{"num_hidden_layers": 8, "hidden_size": 128, "num_attention_heads": 2, "num_key_value_heads": 2, "head_dim": 64, "intermediate_size": 320, "vocab_size": 4096, "hidden_act": "swiglu", "norm": "rmsnorm", "norm_place": "pre", "norm_eps": 1e-06, "positions": "rope", "rope_theta": 10000.0, "rope_fraction": 1.0, "qk_norm": false, "attn_scale": 0.125, "bias": "none", "tie_word_embeddings": false, "parallel_block": false, "init": "orth", "init_std_qkv": 0.0396, "init_std_o": 0.0396, "init_std_up": 0.0396, "init_std_down": 0.0251, "optimizer": "muon_variant", "learning_rate": 0.0128, "beta1": 0.95, "weight_decay": 0.0055, "lr_head": 0.00946, "max_grad_norm": 1.0, "warmup_steps": 200, "schedule": "wsd", "decay_fraction": 1.0, "decay_shape": "square", "final_lr_fraction": 0.0, "batch_tokens": [8192, 16384], "max_seq_len": 1024, "doc_mask": false, "train_tokens": 126300000, "max_steps": 10855, "dataset": "wikipedia_en"}
Each number is 500 + 50 x the weight over its row's rms, rounded and kept within 0 to 999. Layers, rows and columns count from 0. Numbers have three digits each. The size before them is the row's rms in percent of the matrix's.

# layer 3 MLP gate, 320x128, rms 0.517, rows 9-25, columns 0-127
106:545544512347614410585552556501437481468510536499510437442460492496430475510469432530452446520600461567542507483483495400522505480505538450494520522470529485474394494527495475542529539484454511436495457538508544489579593417486424408446492475526524548589474491495502438495538500508541526544511417548444574411555500545488529500484517587610517509543485519360482496481457466505428521418419
098:511449497496456510486612523501447483456559507534405457519571423471487508454541481502499436537440496468502550502418466534460479549542577554467565430522571496514519402429540530518425521403501428518427586576463547527501524527614520468508495530461520499464458476409495521445507600412502473458538508485379460465430494573559485488484443581488487591564544587603487467510521423518439532423532
092:507462559486517462516506454531534372497459534557587461506587563502443540517512497538494506506518450555490524490481546460494591535584431480426541528413563535530563467485458535482611496521498479516510531503407621556447493498497459495546492550618487471520536600438518499423492557440521518505394426577496492540559537420492452541511517479563448519479511610529435600536502460460634547475518
094:552472486530506643491418425538535489540566499485515544508557421472564470495500440489527455467493462477466517421547461528526548519452434621499570513528486550528530553541480501557527421461491566514598461582559476482459472461541544484510441590482525476475568464530494502425525463510571473389449480535534449549516567573447486563324597524537515440503504505591507415451555466470499504456445
095:483424479455474510405511481535465466474395591464505502447569582515424477464498460401483474494419444450458543511492399549561410523449499436450511431479474594384488396562474459519541537423549529449502473557502465538532495438438395520619407466480550469504563483475460426521463541386538484570555450495538452484525538484518563517503487579509509520486508553498511540505478511429563545493460
098:569439610427488505528499515581503523526358475540567535469426480469522468521503494588533437474481484496535517531476530442636481539486465584379429521466511547553565439553495456513493482555491588533482543532545523569635574655472542521509480485513408475451445458511529468460486515498451526410509507512517611452547480533476542529506451547470508566483499467529542507532487500550569484423525
096:525600492602453470488496519447383515425522502493471405491411479547492579517457516484485486615514484531513555515498533544544477473514406606610565511571449476465590477587540457433503471501503495494466440488492532442622489587520424480588635454566512537553493431472555488437474495414483547514544507452538470507530477525493463517467498599527527444419479511516462504446478498535575483554504
094:433477576519559338510513566546513492518549621617512488450459456507572523441440416388452476590471491501476488453424486514505495520491502518508569545514439491468485535483502433379491414449521523444432538497503545532536464357480548495495531583403438473465506565516525514547501472640521581488493446521447493502573515507522456480514523507484467510516488392445524477495478478451502485550479
097:503585536545589511581544397586452564451434444455482548491492560472473431583428514584483655584528497473578549528517489501480414447419563443502509531476561519535488457473381491442482427460463464499531506494549545484476489529446492527484561575561466556476535600513459502517452589513539491536509491469504525592433491483569496549563462476525525515488573432468426537531448487572553518462558
100:425495500419472365510538493503537534508543538539521476401471426541499535489456494554520426441602450621475484513545539482467474534497479529526460589503566545502460550594505520518525459583533434506446533552453506508465515520492473495595530514496475540490502465581467505426519411424592561509520479466580461594392548385490444596490508496532440514529521490514435508471629476585485467554501
087:456533511425540465610510541480573392508541504539480567625396496413571429545553514465457462487522532485505447490516488532471534511514567448459563464477443490471526475472575573487480511489433467472531453498544540522488607467562553431381518565458529511530379530475465575508468538577450454490522489563548512562480521398492446577548462497496457624500505583434461507534472508416451515483533
095:401467576489501556354500437538460511539513597462544440549393515554460533421451444515447505503477498413469524527523544559434409583521392512521435494532508559508567517544464476547515465463566603490482557505559469464489583438457531475535583509517582496577533529479450512441450553534410430493505513473513540450435505554519473526561487520483548509576474551487520586533423436457555548514443
108:495501441544448433490463502443512499489414415451544561522511486451468533466485413501449451495446410554461421463473522483550427519513482478473537449559529503420587449477453523522495540491499529434522531501410576520527494417524499487444461361497394463557482395493507391572475544426496533371478521489462482586434452470530559533355494509489519490553438522481429503494460579498516561487451
101:471497472406532367471491457638496474560482510527565578476516498470539540383495478498519491424511471531520522469452470425564499515436546562476496570563602451538427456527461577426549434391563437484513457569459550473551467524458437432503486488546440499510422581467528466481579483525501462483488413560559510514485482475591479540566446502497501561542506569558460458453535583438514491580489
088:572492500423435434484544499489555575459553503490593488542508448539503441500514435468497534559540441534519500440480486493501574393535432559588410462603448586494450573462407505449399388475466539472592454499544448481530516496534484447529393542541541490478498500529493489496382471498474454497515456508509599456418451515543607471568509440425502471461469453534493481449594466563532514513494
099:536397532510447471593504551571429504562477539546510492536555528474402585568456504513489443490411458422553497464463568530371593463488469486523473519485471455509395425497517528448413515414544418503495396504535519570583445454569457502592523597475508467517574458470562425517459535487477474462423495523474582518516520478489474519504543501484490528468483559468426509574521598565510467566463
100:569519509565477528452448518469578619420620444495533558476613429499487506491499503468523527509522536463529538517479572489506441527454512507589536526477492579482480462509572470454483465482490446504596577594507409488467446452480414523568604542593438460469511488540476487537483476510537479480549454565465458412462556453446457416509498669464520605499503445546486490530511446519488426539483
# layer 3 MLP up, 320x128, rms 0.544, rows 9-25, columns 0-127
101:485463447599489535560542413492512520459424473509556431479579473477534496546545541517479459595509597470509586482497459499457468491596480488575479418530560541516591522578490433500487439442623561519534391544434515415464434499523580550527509479447429555499603531545558446535463551496495436530467516495499451474403526507449493527545526450455414482454516517560514426433497570504587499478568
098:463575481556505524491439477570554432410533513443557488525484531528573535577535460558505547509556481502582493434551475504469485484516444545472505476507372505447535478455584553485521408545495452482561463467562482507569442472511505400487416517520483517482466518489656462477470529549467537458359463474428472575411544472573474495493501485488419557460478485575550405494537480525527460644500
094:491510542618408467536441615513534511548450568531543540444489535541529534519579504462561559482483505508496530433497544534439555511424512421547576481484451504536528513377442488405478560556508459571514461534453497516605431448514488504543460478561458441531615580464588485449509517544465494358509455522471544543533547493481430540498490548484426491503573502538393464431537471462541536566520
089:566537505453519450567542514579398439476410509467460535529503515511455498461458558533472474421490449526553502440548482405437566513451503468471502482545455474641466487520481604543472603501453487452429476479491607514551512520466414550523489501449487506522451421547466453520473533471419529550547496536434380474464477499541554491458348501546468482469550569482491435574494560438614492508467
103:468479478480462546441459431622555542506475473553500505494399426513555503551574550508468473499518581521566499479449572537466441459563505512372415536513468437516529541446510483435525500503437484496505543456484467491420433545568534487396565469571463471532497535491573431368450444542457431510483479505551403502555552550481495595519526441422525416512555490522531419499550471539438433528581
098:534487476479507525575542526502485565552474572471494497427438490451447506517498571350547488448561436525438509499451544403601472449472484558457503510494451424422507587496500476413396467560627480515477546488418452473544482493540502500570500525437502528411386479519618507484454514520497514456533479476463572438534544476591451485388511524498571566562504525525522415466557526509512525551477
091:559480532452436580499535452519493447491476553492464475403483559436564458476453569510556509488461393580436473450516464548489409565492482579466488463377470556528475415512468585454531469430513501423440544549549510473550531466550420370451470568482481543428478492475439526371527495494571484553496532446428490482503543403452487518495494505499374475452448486459422465492541451527493552460500
090:542561455444569360511398547499444502428454546472490471557439488412539507498501548474505526547544510544460534573537535438537554479488559437502520574504445527508485472520480528460517484419562533463507583484528504579511485468549517517487487600521511436491490485633497482497566425530598531481500403577567413469644565455490494483505473478462475420462417406496536458527458533421436531528449
089:582490409527547559504409531445599533533516523518538576528456425518521529373559422437477391509482467506434506591429565366605544529449400480475547435470454482500485504504551455486512530478519515523461561485587438501480573450510551504514477446470583576554491475450511546559556470546498531466525549506489603476525462527462477492530515490487522478519472502515536481449592503570491375561456
091:434499413445542594478523564461588538541505446515434523544409596518470504517564555462541495478515483492523388579480469551564492514411401575514633576624420553558508475453480488483483477455455476483572415537511580534585512500543525446524538513476535516483474551483493504523498529521424518552586514472480480452520538606552597515531415518563512511497461472486535579500482486430541551544522
100:460467473602430530376533529520524586458517518458556496506536489504472474448456454447475507406497478380544500610490514542502502512539444609452505524536564484532636575499470423431459477450577496421497508510443548576465430502531490511526545475537490458463509514525601479546438461535490620470523635474527482480450464479493576452496490515507473463543494480554561420461527603516527504590476
097:611635492612515482643458466448484526504567577476481441419460492467558443515472437507516531580506479454520467475392492550424464486551449517491481532519542511450542501408437523407542485476493491439485427479539450461469508498650548509525513532530569519514511528538547410554510528589436467487455590541578505446531486498456448464480425502594519517420432495528514490499429482513477471492525
124:447501474435400515472534525516474469445453513428561544469508524462539477622547504528563512521522514459381427488499447406495451473476406507563494435590346515423476499461432464435568514454528510448457491454528550459570497471462517483521438395473449374546548502498505453527437551495466470473493468494472501536527551558557496474350566485489566486513467479548507498447451532415490490518417
103:531570425504466478528507466461502462451576543502491564527399519565435518413464502489520537509508474539412505496442446494528535443508512588549582491488522611517397478480513563447602491446433465551555531470497471585557535533423564489498485478506464504537512522540453519501583563551411535489499481401544470569425521459502455455554527450622513550618521485584599511457546454538519488579423
096:547539410491468532525469515449567471528494526510454507446575518575567575482388559565501561534584539435501401520505407529531535480374539481484460532453543491496426541467459517478473461598504505535590445544471513470510551599490422531459526471511403436490511462478521503534396543544546401433451549515565486543471566468444423526516521521418593586473499470475502440529587497564525485509454
099:471521521446467415460460528526536458529522488473589562494501533542456508481498453461450543550522585518486527525469461510539460519475434429520489467529443451509561627436436600496522467565417462513433615428560481512489563497461512483444552542659523525443512471439518447528384467551496575550492516552458600518495420501497527500440481508498500539461641476495540498461474404414491501457583
109:544576516563373567409420448535455541614488488487534418479469496488447469631454516476488521521552541493416514476582554529380473550400402610564528466459473522565493518440568572494575457545590488510553540461485472515446450498437472556515543487496480497526508577538545457413390551474478481462515449490498477479541514543484588530492481495490522438457530496478515459419442520518483510458468
# layer 3 MLP down (transposed), 320x128, rms 0.202, rows 9-25, columns 0-127
099:565488520658554491569540522409512504468461502448509498473538517497568458522477471517473493447380510514507562502483492495537489533479515515522500476503473451564428422484494490545451531376413489498486511401561524465504423346505536479509490463548416409494431459494462463570467476545444486509658418512550499500446520392454502512520494524600448476546474503487469488522596551409512449479500
102:531411569621473627504528510495496495579420494440484475504532487520493533370489583531521407589543518461417485486495430560488457506454473495520566446522541516494462443444490491517494411486348390492415473414464615544535504481554568482473559534509515513456470427569517502491447487596467387512501480502480479555447523527517416504511433534546499465485500533432497494504472499474480485426472
090:575500426379446489476509436495458514564547424543455490535492418441477567603495443489527590485518510574531502444511526516552632532516458554416599493476531603509455528470463507382446424504589548480492518426494498560516510589482467470513509492484448539418434461477474516415464515512529533572559429478487477497513392564551462550476511504496618541525483531473496528503502467466457467395465
095:479571471647391512438411545486508484560579488592458548524577505488468483536459536514612449452538422529433479475492451603547542422456431504463492520515487431484499577476509467537577455439453471502572455454514422534447516490486520477494526543496474522547540536505459504512484548559571474475573449439567505503423531583529486521476590568468528470546492537525570617479520472473438614444460
099:455433553655509554501555470463503517587596466507612531518464581473462399471537454608559448424437478525528539486447558522412563514492512468410488526525563467507541557458470522439457463583515409518566538523464542484471485611559562510509429530480527542510536488496533541447485562485498513454493534483564475516494554616589489476482540538503489588499477540532488408513471559524484594447477
094:511538538626497502452483514522502521512551457447496571537577486557505544524449543613381477478508508473472444549467445457507562607526508537556581519478528465561418549485543507430570529645456526490528450539524466516530563439581504479534465562482533481496535585546525549448623485500449544494417616501486488554457465489549499421488485473522413476517448457538583494429551487472480425559560
096:505432455420481483497495513542379482522486438438505538535526420525516439442512451519427428544574656485515584483591497453459436538511560522516537591517501436458517486565501447550424450480472597586521520355440492446447501457498535468456543492512503497552555510526493498549584490517510461486446572558518573511526520567459521466574586617581504512417493570556515459502502499501525506521463
090:447664546381467481472559473524474522458453436554549465434525526522484557506502547571470513486475399545523463598598496400400487502490500470477532501478443508528497541441537510584517500464502498566497545472402535485450530473461503503429508487381536599528507503453496481554531532580408548564476406533520552563531474578544574456435480498479453428516557426492472451540520531491500573437527
085:528513592608545475472478509534488526390440490547429557506528528528529478528468514489444544490534543514535558432454532541475476512509514483518478529453440501446560502542423506472469330505479531448489600501440550537459539492491583577476469623514376547500494468559480503404505533483565552521529512510501482564572544466530576453471523595562511496485541653425531536511468484513511613437525
095:553542523550473585508452527569443432529399519532522566489549499545431511517458519445489436494579594507417597490488554528522459503503523463540521468514479566504569573542494510564524430454441467471594539585539487419403514520527472541570547575448443528501465416559572511436465523387500580496514460489535458409498540420510437436402534515514490547504534550529420483554495567489587496537562
103:525493578543590480442442571437502399454451540521564579431467538491586490479426513538565544533567504488616537509547507413511483523413571531532538489551523530437458512539511441467487478561431545464465541455567539504423440424444541512433424485565525441408365510519460481483487446487489511486561396556460516423470544480481413560509547528446550542565533475457479523541504498505581489441523
097:460494448518539519497536567452597482492505569456529555530442566493400467432507550543522551440451495535522509580507591486497627436497559422424489464509508604477554420506431575557427520554471488534538603509523500426459471453506515513485435544457499488474473424519482565417379565515462491483560439570513521487535520551540516446540600570460503527543566548401564523547576486457535451514500
112:456581470412455537457512455612543571546408409402552547522502567506558552523552550486562530514452439499457401549567452443485520465475531545552562508539484544535463521486426483468510477418497439508463539429406563521506575561562505529476430457506439470575563455447515445557411499446494556430511390484508472538500542416547458461466551432458507482523423467545456440487424544515544467470497
101:455403534362457468490466551584487468552560502493441468474531485443598468437537555506496458450590474542487592564484515493546547451434593487495441550504455447474441487558525572520469499503530534596502521494444502410446549424429553500570606534516485508510563613503520504486541395424406521474466538599532524507543471512521498539512413487542457560443454439487524471513446514530568576492497
094:455544466427478532554551487578478515510495548556454514533464546446466513477420523615490521459547465501568417554424451486514520502375489480481416515500548493464465494490517569398529558479566600535575502483529473463485487554502463562435551527457570561495575419531579555477552480569402596488495406469454428548535502448505530456548438521471542551478549535473526429386547526604529462461524
097:458525497572469526457473416517516596476578546578441481501485428469463465557446502562598528564551391497522492468426567510455541401507481560415508515502530495491539478509531511515535554502533485571516494508486567381524449485540440531478519487475493501473415412565468493408485458449521352544498419389497509443489535528459475545551495453537425459610579520488476564549453586474530539452464
108:463505512496570507556512557585465528432453544491537564499445530435478496494541519434485524437553476518603440480539591379607492466445535464501538564507506461548475535481534501605557537560477481503477455453509543472501413524520424624420464480465426540445515575519574520489457485391453566398419497488566522457492498478480494467420565455436476455519607486509520425495511574506557576541478